{"vocab_size": 8192, "init_std_qkv": 0.028, "beta1": 0.95, "weight_decay": 0.11, "batch_tokens": 65536}
Each number is 128 + 32 x the weight over its row's rms, rounded and kept within 0 to 255. Layers, rows and columns count from 0. Numbers have three digits each. The size before them is the row's rms in percent of the matrix's.

# o: layer 4 attention output (transposed), 320x320, rms 0.0425, rows 244-261, columns 0-79
# v: layer 4 attention value, 320x320, rms 0.0478, rows 245-261, columns 0-79
# q: layer 4 attention query, 320x320, rms 0.0409, rows 256-319, columns 0-79
# k: layer 4 attention key, 320x320, rms 0.0383, rows 256-319, columns 0-79
o244 102:164128124138075172123182157152112134198160171127201119141137148114138131170121128177158138110101152133181114110110117100199130123194147132111131192077180146232176123177102119167135091140142081073091126110149117082171104092136081130088155108
v245 145:142099130115082089129116114091106116177090166145135141107149141067099110168027124090112078132116111122100124130120169072116128168097164128113118153133133087132131107150100180093103118152173179110089113148089112117083132175154056109150156119
o245 111:169105150083176162171090128132134146139090146118157120113104111145136118186197132133157145120160113140123173157137145158103119121186131147128166128143157110130170114113142175138172142124167137155118125122131089129180123117127125159162152176
v246 115:086097135085136132147143166098117149104153151098172130109105058174153164164155131111189143114131166165151081110129118229123116072128061184144125041135191149154085149119160131132153135090152115123165094125118134159225128099076133131160127104
o246 096:097155141097108149121161100150139127071131116106104145178141137106136127094090145083130088136086133128116109122081140136106178146110134121086101168096111175149070055105130055142106102153064126109162145155146160073101153090160117078096061104
v247 118:097179125163187163128152103146153120093169103141099162088122126113083125124169130140104199120136058099151119166155093095168152145119175126079132171126075110069078131138177110149150148111088110112141074139134120152061165166076125145099085135
o247 113:130152089143106086115097159186092184159109089117108103056120099117145115157123136153136143134139136113099149142131114136152069094050092143159101123207125104132159165169200175132142121078114082119140135155120124126077175108084164114156159136
v248 103:118116177093111124118142138110143150136142154134144152123164104173125122167103177120156098132092158161073053121069156159051091119087072160129092098164185113204119093189222131147122089116165151150124133148103129155139107155082112168178173073
o248 102:133122122115189160107143092170177121109158166128180108113107188174172066194143119128081112148105132093162148078116123184148140113148184106094082142089151128143080100125097129121111180182071131149138109118126139111103084091106078118149101124
v249 130:126157152095133176120183170179151111084119135118141154118138079096110177102142137163168165126129091138149093138075123174094136090161076160162084080103167169128132156164076112124137208106148074174156095100151130129215132099092111163131170129
o249 104:113143108128112167138101131113126117111155076087146150156126166155130148032108120083136125153097113116100107124110116149117189172108155112102103161179086141152037080109194092077146112164081116116173133121158118125082179139109148095171109080
v250 150:128148113097123123091123119132110147110148161084183137095119056106186086080131121079189102110147125131158103119095087131122097065113108159139116130071112147171112110127155142168097103119113107169162105108123145085160091106096114144051171161
o250 128:107163117152104124140135165061184124080152094163107132171100159159095123138141126112074100133129105150105111146158093178124219147108160142095124178157104124132092094169132118134123115137130139119146130130143141109148139156169136076163087094
v251 175:131114090177151110128159151160099073182130098106100120102114217174085167115220186101106195127119118106137124144130154123123191164186164197148109206128096144107135104080116085100125132125145112119114089120114126185064161102127092102158096143
o251 155:108126109087129082162065087172129118137058123121130130121170106116186131143122154097120163133113105092139135108120133117154072100085087123150131054175126150031124149129111142120127153085079134149166130164119108154138122088127133165086151118
v252 143:105102107109151097081101126124160155185149142123123106101121221134140109164139165138128152141130138126116139131163088140169135170132178206075070123186166154167067113140167093095140105126098105085125120110092126161101167156191136119166092107
o252 120:122123157079071133150150174142154127130096170150139130199128092133150136166107144166125136116131114113120128162097116180154104082127068075114112137131140130087131189149070151164075151079076142108102107148150105099139104071172106108093172113
v253 139:118193086116141125087120115146172105125173129096132150158056091098096173178103162148156139132165101095081150148152124126114113132089177168102132128129163091124132093185164149151211119173136095134107056126104107125077142135163113146127075075
o253 120:102119125160180143166187185092081120172122125147108118131122131166077135198141106131149133146142112120123117157073081145101094123122074175135062150158134098145132098143118168120152130115080127126138138161122094133100114135156186102101168138
v254 150:132162131181166130144163099162104061082105168074137150072104191097108119094076095097128183131123107066111097140158116110170158094132103103111118095076139155131094113155064101169201139187115139154141153128149154110173093072124131151104112159
o254 137:131136165139121100042053137110127162103129083163114105124131127088123150099114165105076120137155131134085138224147129150113176154120147122180139151191133117088203175157144151094078126124150124112136105134120159137102157163147120089109107130
v255 142:124193158100126160089127111148147129093175104127139144193103081148065117150124072121125152101141097128087126120103129174072098079097097135128190110140056097067145128167175104167159114172131111145135104140188108116174114137114106174097080111
o255 128:100120088149200132133134148138120146145098113121106101046153126087094117142114150130168093136133124129163093084119096095092102116087127193184060109105106117194173100134167062123166123157157103103102135141135155155093138139109196116132119151
q256 089:117143183150151153174255140114126152114134131163137149130179133102096169120162140085126127129116126165133135101139164123103135188090163117124138119090112144158129134095084102112107109134160129113136169136159111070131095129127132142107137132
k256 093:136168101096165121095083137150161141103104159110102174178167081109160120118132142209113150160134097102134159149160107098121107115154150133123156171134108111146111119128195093161125091131114166110127115141106078185216133139132148163171105086
q257 108:122119088097166105092052183140137103089144146166099155123063127157113123131084147179153122134133169099084102158178145096174107157113126154118168129186113130122107155082141130101162115111082099123120136110101145089107204117118128110125059147
k257 107:174097145167052120170157121177129190151171081100135089150163150159140123098144089062103164169130162119158155158127147158156207093109102122077156103111145180108156113170093140092140134107108153118101104099093176105129152130186128113120190166
q258 082:110130147106148164157182142106151154139088107110147057165172152106082170176179075112092098129095114147105125175126103152130123138100147083224167131149150068094160068157124131115183118165138167138157093084091079105160075149084166191132115121
k258 083:179137101152182190095089139105134121132133164148127157109072088146151139123120097123206121210233143113153182153124121129124082126175103112131122139107123137131079176120192139111089115142106105132169138093184151189117136135123121146145072125
q259 080:147144114151124165059049151095119151171118085107095103133111184172147101102145073121112121130121110095165117158119102146098155163155142144125171142159085072072089123123096139142163152132097178126105116138141103129094101185173096117138132132
k259 087:111086151139128140166171129128110090101169129178181059080161152089118139141127176137175212108058130170162138169059143111152169122139116104111137078120130192137134153165103111091148130092104057118141097152076178122128163106182117127110148145
q260 089:125146162164132133120056136111120177103172107136136113140095090169153108112115182116109179145132216132153105111176135179191111105103086167143134182118143144077139099092120112091141101125085151130153096123127113122127118138134140142106098118
k260 092:186158148098136168129128156169110123129094187134112134149101124137126102108099132123136163255176091112136157108150127098150095152169147166135102143158091156162078157156169133151097086135118116156152109109133191140128124110132141117115062100
q261 088:096087148124091116185207139146148103174137130102065103108144107097162143154160165098095159161148105150127140091083058140169198074078146098092162119111194108157170147195110138176128122106162121155110141134139104123140073102085120127135144104
k261 090:144179100112174160092091144089128128151108135154153162174091086115095158149145146141165064170140140103148148112158130160080090116157140180192124173115140124085086125075157122189121152174138126138154170084177138214130111118104112150130091164
q262 083:106106111108132170118163139114140148158129112156188101140175139041114129165131111108121099122089088133136134141129129151096074106143137139107101081110115138210114064080090143139176139141161173173138120075115104124098122222140155116164180152
k262 086:184135113133158092091103143093141091109126147132131114109095120151109152116092115166139100195164162054128088138165124089107116167136113168199087154119112133136093130150122125126134098139109172103144114153188086165116158134113130128168057078
q263 094:151072119108106139126163078136126138121112115107141143086100097065095118115138098117150115115164094113130122087113139083087122115125164128155086112089150139151163137148100061127128140088141154094127140167090164092139115162159085086113138126
k263 092:075104147130122103109168092122130103125142137126108142157161172116186102146147131151136150000038165182143148148137137176111138163136121115104092118135108132096144133147108129107145171149121095125084145150164122145108104135148139147147142116
q264 088:155104103157169157168153078077109120151093071080172104129127177067121122174184158157128072100102128122132117119074029129090116100138118083156092096098117087091145107192141106159162176130153108141100137081104136169093116136129108134135152137
k264 094:038118130148145147124093136107158150133127141172139111173189119183125118172109165081116079072114145159154159047096182169166125140099170139137156075077156148170138100068086142120102135153144179118131144103139030127108130092137112130140138121
q265 087:152213115156175161126060163131157117143152106077146169122130117078116127070134101182129144104105115106105118103116107169111158129130127115217148152163187149129151090127161081157101170136159086092141127168108120153148151145210086103170104090
k265 091:056072159110079082157180099131091141109149137086119097126198163146102117212135164111092108075112155117086112101170150129125141136106076093117086116100090114107140130133070132110171140102148131115113117077113080110102156144171123117126158168
q266 088:145155153126140137130180082127134132166094126168081148098152103140190084132124181173112131111158130142163159121084120132112125128156180117162138094139186165116137174189151145139088116100137104136097161202145200165197134059162112109102170124
k266 090:023083153154112071168144106108136146122085124112150109130137135107126167139141164111076097000052124174131095077104117162131164108080097152117105098140142105129126122077114122120107181128148142151080102102117051138116118100128113141149165171
q267 092:120143110096157178052066091116103129084137141162118144095113165097097099134144118182102137102149094120083127104158126086188122131141141192136113098220141119115147103133177111133156166105097115130102122133098131155064179160089161089152133083
k267 090:080123132109110086190141105185120166128138131125133091137159150152137145107116160103134123043050153146125076120101112169150120157101117127112119146089099148155108130113079127060107115094143114100084091091100097082161167145152174153083122139
q268 092:143119137125113133098047161183132113100108103154099152182140133117177132126062127162093118118088171113105174177119172159140082114139109162134153118157125185161118126107109096098151097108073115139118145097098143121079170113140138145154085185
k268 093:139118170156071050122129116167155196128158144066134104104105156104093104150101136074107163146147106144131061183150103127188171114092148169104121139149111121072136177119089141094129165153145171109145097112096103065127152131113120094134092135
q269 082:104186123101137178045070129129101147099122138149150113131126138113163093153112136157078159114137101104076085119146135106167162175104121145060136127145119127128204165122182158112171165086124191156083081135140105127184111137139119094140105153
k269 084:139133141131105106161158090154173151111169120117158106103118133177100139078128130109132146098074178148101125160092133186132100135087133104174074110130129135132106127147052145072086119101120091079073123118094132067125119141192141160085125146
q270 106:120169142140151105107043185142151118112114131161086148132125076180156145151086154131104159127076163092084136165152102104165139080120104134103148173117132124089153134087180193170101095123088096169121103125161113120126140169084143121108084157
k270 098:186164133132112143115118164142118137127127170123120106125102143150083124111128094099108114255211166125112118106186173095123085112124127120122160115124142170160138131172133104137142086106126131128189123065106141120141130121128138115144099122
q271 088:135142108114163107154170110130146135147108068081182086127127150088147148127130152120103155125160086139183176064088131132075174109141160178127040121104115138124181164147140147150140151125174161114185116138149118191159114098131147113132131126
k271 088:139130144132170175141127134124103116123143081158114191159095148064137113159190089119151127040046140185147146147131121112093101161163102076184127145115138108101197095085113139095096157135087125113107156153168190159104101124120121115097176135
q272 091:145127167100124095085064189137143137076149152139127175111089094151086128134090091099150163117113141093109122143122223120156167100088090143154180110143113167121127150083153127131167101098109158159131085117106102149175168150092098134126089169
k272 091:183162095128115146151131180161148131072161133089104070104101120137103070116151077163126115255157141115052133148167106098107113149135071148101093162155132113060132130155109089107148108117147111135191112080120143101113133183129153115135090146
q273 089:102118095127098147101153050158104084122118122098134164116156121089159126124142088182205167112160096114148117157104084025142121164145144066151126135121085116128197094143086154106154150136173177084132165148137139124142138132186133133106167159
k273 090:133138142090153134151148144089118134130161124135117091138172120149111092123144161127096169012038115189137129137125112189110150167137132150122173135115135126131170146124135094113111172078115084094078144180143111107127059130152136116141156098
q274 103:117129143129128112168250109130144125176120154090165105174200128097137107177139096112170114130170125150140138123138131173086152156132131112119102107080138119153119108179125124156091166151222169104095142100138139160170116151147101106132186093
k274 101:109152151141140110069111102040107101128041110127091191124117071085134141113169136130119122051078107137123087151093136096110060141197150092158107126090123075117156147089128131149153119156087096143145138172212060132141090135112145142179120117
q275 091:140145076126185202138176138157156125139120125088144139102144168119041101149142098107179099076125162151115144173151135086097151118121159141129118161112141126130184111125159116115117144114117120105120132167102149103112200124203152072164135154
k275 093:107108138125066069155147088096107131103133111141140101128178172112139106132099149150119164052071136150127091101123116128130149123089117069119100128120142114099079094085078116114111147110124119094066134119125052126122131139152150133108193115
q276 107:086106099155102119133169148106143194148152125126159087153145135122108135140131145133152161149096151133117074112186184121128106131085134137106197156157148127088081093106161113090156063145130192131147106102135109043101140180095151118155093091
k276 095:200142122098130137106088146120162121116117210139137101127100100130107124097144107130121112255195100093084113154141123125129104132159136140127145151110094142153117130140128164173121072145120105136170128078157123147145150167117110124134095116
q277 097:098093093162126110144191086151138152146130124118104116141178150122157133090138119080118119127152086145167104113086094147103120126147148114113067141097104102190074125167093131139077161129182124045123129129113122150128117108107083131081171143
k277 099:118150138106182083111120096064067119131031094166162168177131112063148150119107152164096105043123117166134111142117144138124109135147121152124097125097160066166134085062136127108111134119126093146087139192149078128138096104112114165110101115
q278 102:098124138115143186094120030171090084138130145179132142044115125081148150169100088138128117115161081168108096092128132097079123119170195200148080121151137136152132200112093137123110152065125152097117139171126155135102146116146122113151128142
k278 095:094113128128136108154150120154133123143109084103164120168112143096130114103136173115084149000058126126154127116107123162111142141089128102128111106084098125115129101122125119063124160124130125146076137181129135103112104117146090122081158175
q279 108:104095115126138115174212056102147165175115123105161100119204133083124124169182124104113104117130141158147082053147116169065126129117129101157092134039128077139130121143089158141106122124193202097122157084121070105149105158104123140163127100
k279 103:106160152102187152085091124084123123116099151144122152143097066091127157094141153159176103205164104114117140168117133099120050139148133153204150159146103098173083132111122106141108113161143136117117161127222061151138121142083088143132090119
q280 081:127111116153169167177196149145086148103155049135177158086133148059063155110127147141137173135160127129181096086111074086122081142174153156144143186164109095153154117132081083070087141133143121122116128136104097122132113105094148111051154131
k280 083:148101131081123106096111104103139118170154151143140130212200132170193153120065144131089107104123113101133181186063131186149156154149176121143109181091171109157115122123163173066123100128108150090105091157109121097182121118152133166112142102
q281 083:096076153114133123101186162122140147102180077103155111145160121112084160117132043133103075132149123099144108202142178140166143127066136073121062131122092131146125063111119163109160148149150148138116078122129144135154100147176162148092124102
k281 086:219126146106090184115127122133099132132191086125088125116136157137171090147135131141174163064097106144144166135147091083085156163210073130094185181133124149099108175146137093082157152048063112108129112177102188112133114208138176132083211153
q282 078:129174153127115147111091053173074141089118107095105197021118144152117055056126103121160171124112158115160098120171099099142118107124125121109181115128139110121124173120135106140126116072137156084098109120157121087126167142165086150093100147
k282 083:092127097113118093138163095094133108125125099164114115143174150090112112106139160120096145063102104176106143193121169179112120106092114147100072116107107129120147128112138082101104113127141134136126120117110046123125121143178125110129140121
q283 092:127131126164141144105216079140123103116133126092139170141193135098154111141169106103126114123174101121167118104114138125095209160139172163147024112091167095157201105165104157122156198180168176094109148172147137140111100123190159130098189100
k283 092:084143123107111150150135132128112120170103073148140189123176120142122148130123169158119131000031111158139119088153114133128098149127148101170164181065134142107126135104163122150138138139130086117083136133116117145148076111145104125158201111
q284 095:136128088088124175126151097142143130103134124094144159077164155082097125109160149150173108132149143172194128099122089116121100173175137112135115118090100153127118106176083143109117117112167087070125134127109143118091171107177120085111132131
k284 091:069096131107120082146144084108125142132149150132143129189219154090172096160122119096119154014030103142137112144078125152155145138087143111107141104118148106120123126100132136118100156158140159106075135171104054096163126129138162143098152132
q285 092:126148148132103144099140041132138143156132142135193109112130157079108114118132109110151105114176184123179147140061096136086123190109152139192116065153126172181146140169068179143099125090123172100096139150109143087099087141155157174121169109
k285 093:074070136128096122126163087090164152106169145100075149095176143125146122111162148163100177012043140171133108106141116151127151171161120121128120148145131112097114169121103096128121108120169143083104101132113044090189140152148092149123160092
q286 083:144131097167136150139187176093145143140178084072087181207095111136152137144142078104154114136101145101135110121110031106091086119159090108107129169118153129072142132107152074119144127174090117107192151134140164071131061125063149149067148146
k286 086:104031118138098183108163122049047100127147158174085097144119163126162134173158143164043137097162145158145136115113191127111145084131172104121145119150118135153120115175064106175122108131135117138132188127084185161146181097149135131142119126
q287 094:089146141123098114157096122120179205147098137136150098171138153125109127141133112092110129157077150116165112136177132135081085145118099093167178126106144090059095127088133093142124097138166166114163061076157043132079139142056101132086112080
k287 094:163142100128135145111095166109123099121133186148101162124103083149105147111125079174142117255212103086106148118111119101144096111176165138139156151145126143147124135152134132173141082117114122126184172107128110148142135180109125168149079133
q288 095:139109069079108152134163119120112116176098139108146124077119107106144142123104127121154155121151096136171112102073084130095130116159140141153104125093106124161141151152108129137077129103172131115127134147129139170170110145170127096164163125
k288 090:089120157119131103110152114113135123140114125126161146173148154083127130134119188129132083000074141173174106095091128144125133148144132117171076148125155124118136106113056166131156174159121122141048197134130072124118127077121101157121148166
q289 085:146174112158113098121077106104090132163108101161134116157102096192170133108134146153088194128161134100211163163103106125129142202145124170186092137084146096076151162122090162116096102122086075080089110144138104155103118125167175116116141153
k289 084:069120115104157182146132180156149091161146217153125123095158120162128125110149175119129165126104123176114155077097119120153121106119149097165174070158130188175103056188188122157124135154197096150105124093092104121181139117104089128081132108
q290 088:170165064106149154122153144158130103159095112072116130105140124118172100124102158160071081096173113141139129151076114116140114113178142135118061117130132155130114167166149145164108137128091056137096174157085193128145120109142157115140142144
k290 092:090094160141094073173157066133135126118133101107136133119151148121115134178110151083138148000047137149132107078120137142136158117102096116122099097139139141124163137079085129086117179157132158128087140183111142128104119096144123120121190126
q291 082:160098172144066131131194124094128115177143083114122061195156173100138079182142129115140105150109113111115133129159097185122135092140131107093169137125143136128075107105099139126178075084113220106077111114108092099109104181104094183130155187
k291 090:166109086110134134116062143103126092097102166140153150094067103149128185112151118146142119202168136097116147136133132070110077097154120151176126158150141105165135159131149119159110169137118087128184090108157116158127174115104122140126083095
q292 085:116197165095171127134134149182156135089112139128106123127127109145181170141138180124115155140128125182086135138118147158110110144176136174139160197139176126122146147149122116141125134086120135154142095140137142115081134049134125146187122135
k292 088:114164145159130109122069163140107115154149177124136150138091056167100099105128125139127127249197149072151107138147158070165115132181152141138127123116103152139141156106156120140111071164133118155205179074124096120128137159091133105117088109
q293 088:161107128076101133100184056134109096079169105103175134162155154141094094097130093130175108136144086126155116061134151120062155146157142132112108095110179178152164113166103084093120153157132172114145117138160117131099091128096116139151130091
k293 089:103069103127103121122133150110121098143144102151057161122063138116170142129135133168149126081072131109102131162130093183096103147146146115106032183150098091150090127113089137107106145089143116133156122182172113131169112200191097169154144121
q294 097:088072147129063086164219083157144165168138149109119105130143110127114141152139104142108159153125163155157103133157122167119126142110125134110158089127167064117085100123104080134102135143206152095134101103115055152120138164134090147154103079
k294 093:173199134116197142072098168095094085082122128151142165127093064107132130096132121138213118185182090096134153140109136127140100115178128115156131119104101125163106116134183134112140097140059105156182157156163133127142109152085121141117076105
q295 087:160132134146074104136157157164108117126152084099123157165147120113159119109101133113073164141139136105137083141076136177158128085139105065152103080070128197086138154168154111154119107166117147103152172163156142107193073128186059138143110091
k295 090:154102111117106135146128131089116090149125116098153157123120084118110100203122127146136064161119099117117157128182127115164172109146165211141087169152094124121224193133092142105180157120147119174128183102086145155118113094062115098151086177
q296 092:138126108141152094113021143102139116099122085148150169104109083176129087074069143122134101137126116112121141087095192151150131109123137197123104125141104160149166157134165172170109103118136133167123114116089114159131146133119131146101067143
k296 091:190185116172103130158127178162121156110128144113058110129099174108084088150121102128122113255149148123085163134158065150116134131124132113144169126145137139087090118128110122140171136091122141162169106095144180113119133112129129074119110171
q297 092:114095110124083161101205082134118094137122153102140098085138142072126134106140111122172111111166059116104113105081086085151134154120191092149130118085102086161127129143039132109154157123145136084076137145084132126136128131148143082169160115
k297 088:062111137136154090131152106132156146136162084141154114116138174135165123138140139135140141000020161178156139136109130167118182121130084106106100103145137141109149133132140110114117177104132095138073115181138098160126131095154121181104163151
q298 098:100105089111101148117162073097114119169109107099159111117172139057134102183170112152145086141177053161143092152070083145059125115165159115090054109098131117119132127157109113122089129110142159158124125158155143133131105144173128102106175101
k298 095:091120152113122136108149090077135150109138108153143122111142128113164121131136156157123134000053134182153130133119137186107111167129150118169134141090106099144111107110096111123116155121131109071052170159173106112129112154117099141146152129
q299 079:103081167085119063067062137140089082106113138182122167086135117119130168109140150134089145131169054104109117101158202101154106112124153147109166098144158165144134205126136168146086084100114133143092147139159166134133169089106079123192076165
k299 082:103145096146090078167146072170123142165119083074103086148106134083171104119120120113120076046024147178191134192110122150132156135096122089090119114155126101128148092103117136142134167121120139127143094139122117133123159161136112134116183128
q300 103:133112120121159132098143075173057077150159158134091154087095118124154122118165104159180122107172111147098124108128131101112147127141147071117072098073143086160197172137139160120146176107114117105080155182109186130138133124192181097119152161
k300 094:064115156117118131143160102138146144128106100125166097138193166129150135131131151113078151000008152169128136124108118157125165150085140126085106101131146150123131106098118116112126158131147111112082101172127114135118125119143129128130176118
q301 085:162112141132152131109123073144149186093147118155151092176166132173143122127125166061131131154106140119201151127152174179119090192102099122239117106135118137108081058123125147150178122092113123155121117124110066141088143147147122202108134107
k301 085:175167098122118140126127197136134151109155130122134139107096063085120145103137066172155105235191137089096145108111106107147153094139079144117132158143149128140099146152139135144101108161098148152158128129144132136150118142084133107142091110
q302 086:131092097100086116089158092097103120157146153099214126101159112069117139100139102108205135103142091107141104043069088079101124117187108053115110102099110145122133080145073085175120195127121108109126185142106127153152141189094122107183121103
k302 086:050104137131158127144160144136115104123152116144064105154188196148130115133147160119146078023036154180143111152118159150119158113086136138117137134128145122162165114118113127105117130162151143126102179170162082114115106105170158148102147110
q303 100:101146192134155125080170134193140161115134089159081149213096131143151095135117100163135111143089180128145159140165099137181133107082135146089109129138092167126109115090174115117144122136109188148162112101140108116132177113139136155109084156
k303 097:177160115141086103125113143128118133054160136094124097102092081117104162086160134114129152227171139123110100169176124085120107143145107182117121142162124103135157136154105139114159104067099121109152104137123167116151093188112124097139086138
q304 083:134065105092083148135204145184114158178102161036136090153136208100113138163139071150144130153131144173152123131112075131101149123178183050108157098088150138130112115141060116163147119182160148089109170171120115107066082125137187124101147118
k304 086:123130142134140143061103150084158124106153168164166181116125071106102144159145117143185151119165124081162161089114151153146117167128122189143102111134102140162162179118170087209169172142120096129127180116188112135183112159077097118118109142
q305 083:114114166212097151149175175096162126154156080102161166134116142064125162142126113130083074120129091120153145083122085161094125097071095056073140123070144102143115137101139103139101138161176154157124104128105093194109122139082069142142110108
k305 090:110126095051185138102132128095119145129100121146104141146119102142080099116124133105131109140175158112100116095148149163116128131100166177143083120121150112130156137094136121199136145108098160171158106108184097155123151146117186113124116147
q306 081:118109155112139163087112072189101112122138138155127135100108088047119162104127108172136198137160105139143107117124113129181115145164141141121109105152131123124120154131093138083043147048165173088089126130139148154141110105110094080064089127
k306 084:095123102093094106135151059131159144141133156105164110142175150111157112077124139140090148000064130152130119150077126163126157142101150096119104116094147118146123133090108119079167087119112101082077087160104104077147097127188141176059191129
q307 087:118105102167079125115158097115160116140120135124113110067208130070128100149136158174085093142149099093197122108116055113110118153181094123144166142097124115085148050172171091158113099146152161128108135095124131114151123111122150150049127105
k307 086:127122150115157118118103124106099138124077177122116143180119140153171169109064141129180136087137122117095113159097103183098070103099161181151132214110155105179099142120161142118113107179116120158119146137155095159140116114127127124129131114
q308 088:112124109129113096179156138125139113163190090121110114173095129155064150157163128083115170153096159131094133093142155141130103147102096122101150159151149121088060087118099145165160080132132190126190128099119083105157095135081161170201106088
k308 091:158117115133156161083089166132144139128142160140086125121126100130145144091153106157183108255175139112136128168119109092102133123130126131176142155149117144132105172122164111146126073116144132129173141100151122147109134146108095126111072164
q309 084:096202131101115103129131142100138104143126123143096155063134126169123119189187044159152130135165117108139198151134079107121157144156084147156137100119109124089197173144138063077154134111106159152122087135122130098142105131149168182118135124
k309 088:091108127123124206149136076152114152111140140114139103139102137095139136094123150085106173074144087145148091119120162191106073139142194151090109092076134162142084142167120162081121152144124084110081144087091138158193126080128118158133156079
q310 088:122179127096135108137096162164132179100117130128119110142099136128099123131115167186155157118107120095156166154173155125116092128143147147176182186152132119083136177121167106088122099146098071140129078160121133111106205137126172095107089138
k310 089:100124128117105133147123129153145123131175162075148091107139164139136095153172118081083124119130111139089081079079118153140199121097094078080097092125077119130144056146066180108118157128139109097126142040113094079142139137159119081123150157
q311 085:168139152114118112088106111071123137119206131151144133087133155138087088100136070110144079121118161138086096136160116120116171076110121121086185200120077123116115109115196114141166108160052120148159135095129148101100111151116122153156110127
k311 089:094133139145131151121072138112145131119083188130081051107171153143123108137133168104077129184150082076103055137152139120138044098131149113103104138120148119108069111185121179182107051162144126132116153069098070126088158126141098136140083127
q312 102:176122153135132118075130126144110065100094169172165140104110117130140059054134065110159123131161108109129145173140192094121164142138181147136048104142149122135137157178120130145127142098138100136078125150088177170108175121165121072146141087
k312 092:086113112121111093190150094150145161162145088129133119132174159130103134159161106118098160000049140168122110114072093147156149144139108098072115089087100133106107118122079144093120154146150121111107084175124135105116102148164139127116170156
q313 101:106147096164100156116161095156118141131144132106115146175194143109175118144152103106116115117148093114202151130114105143092092181202139120121098128075108089123115105184056110132088142141188107087131127153090093150118124111164139127125177120
k313 101:090107135126183100157145128094133108109126126145151160137149086118132136100119180157164152038060140172106122152067118145113202135126067130122116132084158123150127129118145111144141147151132057114111112185147117160167145141120133131107103078
q314 100:131092134118115170139241118132118119133124120123141152117140168076137154145187113096129143132133098124186153106133085108110148117122145106119055077128142145118143150185200149156100232124185066113082136135150145140144115091132142109126180113
k314 095:045130145118123088126111106090145151142105097115126152132168115150145123121145164163104086000037124186121130091077137157101109151131148097121134121103162115168128111141095120107121122135128157129061159135115061146139134140143131142115152128
q315 082:127123129070122146105186170081117168134221093119142077143156169119100156140148138076105110124135144128146115115109079094141163143130112102121157140138169105075095135096086112170133081130147139109136112152117096132129079130107212115183123075
k315 086:154090087076156174109120125179135114131124149142113174112116101129138146064149118169191117188149129158148143140140092099122045141178118145181126178129121160151115114174158142099135090152140142162139084056161167152137160166078136168123073154
q316 106:108096135117058090196198081125145189155121075043125086142170150089098136173168119100118131156131164170161101118115114170110128157129138074151077119045133107121102091165113148155133137142211173067123123075109061145117108117127128113143159086
k316 098:174160128147208154081134151092136092143083150146129177145109044133146107092115097115185081171188103102149185116145092063114105129169119135163108095137130086171158121115173144168137120140116127152145143166185139189120101138130121142113077150
q317 086:179124088136160129189190205188105140166114148127143107166108156126079119150115190061092096118121195146186100147097143129128193185072129160152107193091111080151096159127164146157144144139151082078142170089127105137079132138155176107142133135
k317 090:117166151088163110084125098081142109147095127108118123131172112123140162054125117111159132207187138083147143108137105061151116027143143072160144104169169100109185030144158213124145101188139155151160117174129128110134139142088111121122125149
q318 083:103170185149135155163131186117117113139126125129133125185114157180082103113117131093108144117147222092164108174163125129101124158074062079114131185096109126061143152133125111160158158102087085087121103126125136153127128146110132133106135088
k318 087:152125075100149218108159115128126124113178103134091170101167099132184126142141131168122145167127089150141189099095107114167157094137169127095145106139163166140123070162116194126093075151099142125136107112080134047160145122168115108150174173
q319 085:131114139167135140087151118142125074041129175174195117125085169142140146163163136148122110119146094125104158137112178121141112091111162167139051086149137125163161120088158133061155170094131106167071167153137155147123169126108130165111149118
k319 087:077158172141101103176168075128109184147161044147172079130109146133109123128115120149122119044056139115108115119115154152095173154075132110070118123160135140100151131126108163130179158147130121120115084114092152096142137144165158120148173087
v256 086:108186161178082117098082080137135109104164129172144101146136155164129094125118098136108107146102124148105116158168156123153196101106132115072162136123146165121125101160167082052159113096099138102107107155157103119113155209146049153139172073
o256 086:126189114130127136121078118141098131194096120154098090137116097143195132147135160175103117139149085100215111118122108128094139108203144131140150131042115054138148177140113137148053166099148106146120124147113063183176096108139162121121108125
v257 083:121133173133108107128156045133150153127144110187156122151180128136083083138111028152133111141109130132095164126126127134076140158123144080144150092112086107105124065149128106132176078075125136105078093129114153091113131184170114096122142118
o257 086:174127138150123177114090141134061098147123108159069120127085104155154128130144159167100085154171165129176176093146106120114105161170131179135120181095104088152153128171197125118065117084116116118132132154121134209163156155127139153140098116
v258 081:110125155085074104132164071139165131115119117147147080089129111167201139203131124163129109126149155128129102106158139163152139121061120145067188107171126167161140172119106079083111151104117166108116155128100131103121103146133093092147183104
o258 091:090151063139153161139121124126101122170149115175141128182138188147137139160148172121124101129134087109178098147120113119060109116183128151112085156036136088106116140098154139150091143155116162119148140143147100197203120131149151119161074097
v259 082:104110119089106145095186120089152126108137160126129108093117128105100113137105131106169138115123086069124163098119124146117188115144152111091134091194174124115221176141057153155177132123157165090101141125092140063220113137152101107112134158
o259 088:126090108124176111208076129135125102138073113151155169154049077156126126150191134132149123131153138172029156179109171150197109151114097179139107149133124132151129159110186133079152122103092162145161125146133120143101111089132124154133097093
v260 081:132133145184132146137141132112196131181115126146160103211195122125167153071133111165160116125093169114124151144149157142130141191156106086158242211055071152104159094145113049126137134128167126158159078143138126084086143139151121154104157096
o260 087:156156159143182123136105116142048088151152100141076096113143153124101129100088151162106104132132099115205095064134086102061146133176164136123076095089120141130120134146116087150078163108126108111122152163119132111110131148094097110111095077
v261 082:156138115138097115099083138133095078114083070112116138113101155145105161120064170137126122155141105117096137099081038123166088145079112073109035174126136087174111101094159169117164140125098109136123108193143109181152112098110155183105082120
o261 091:110111061135061095119255111101110218091122163142107136097128097086114089175187095121185146112104182127130112124109167146163113103140108094123182113122145148106138100110135119110097126141136144149160134110121158085168162123047152185142164193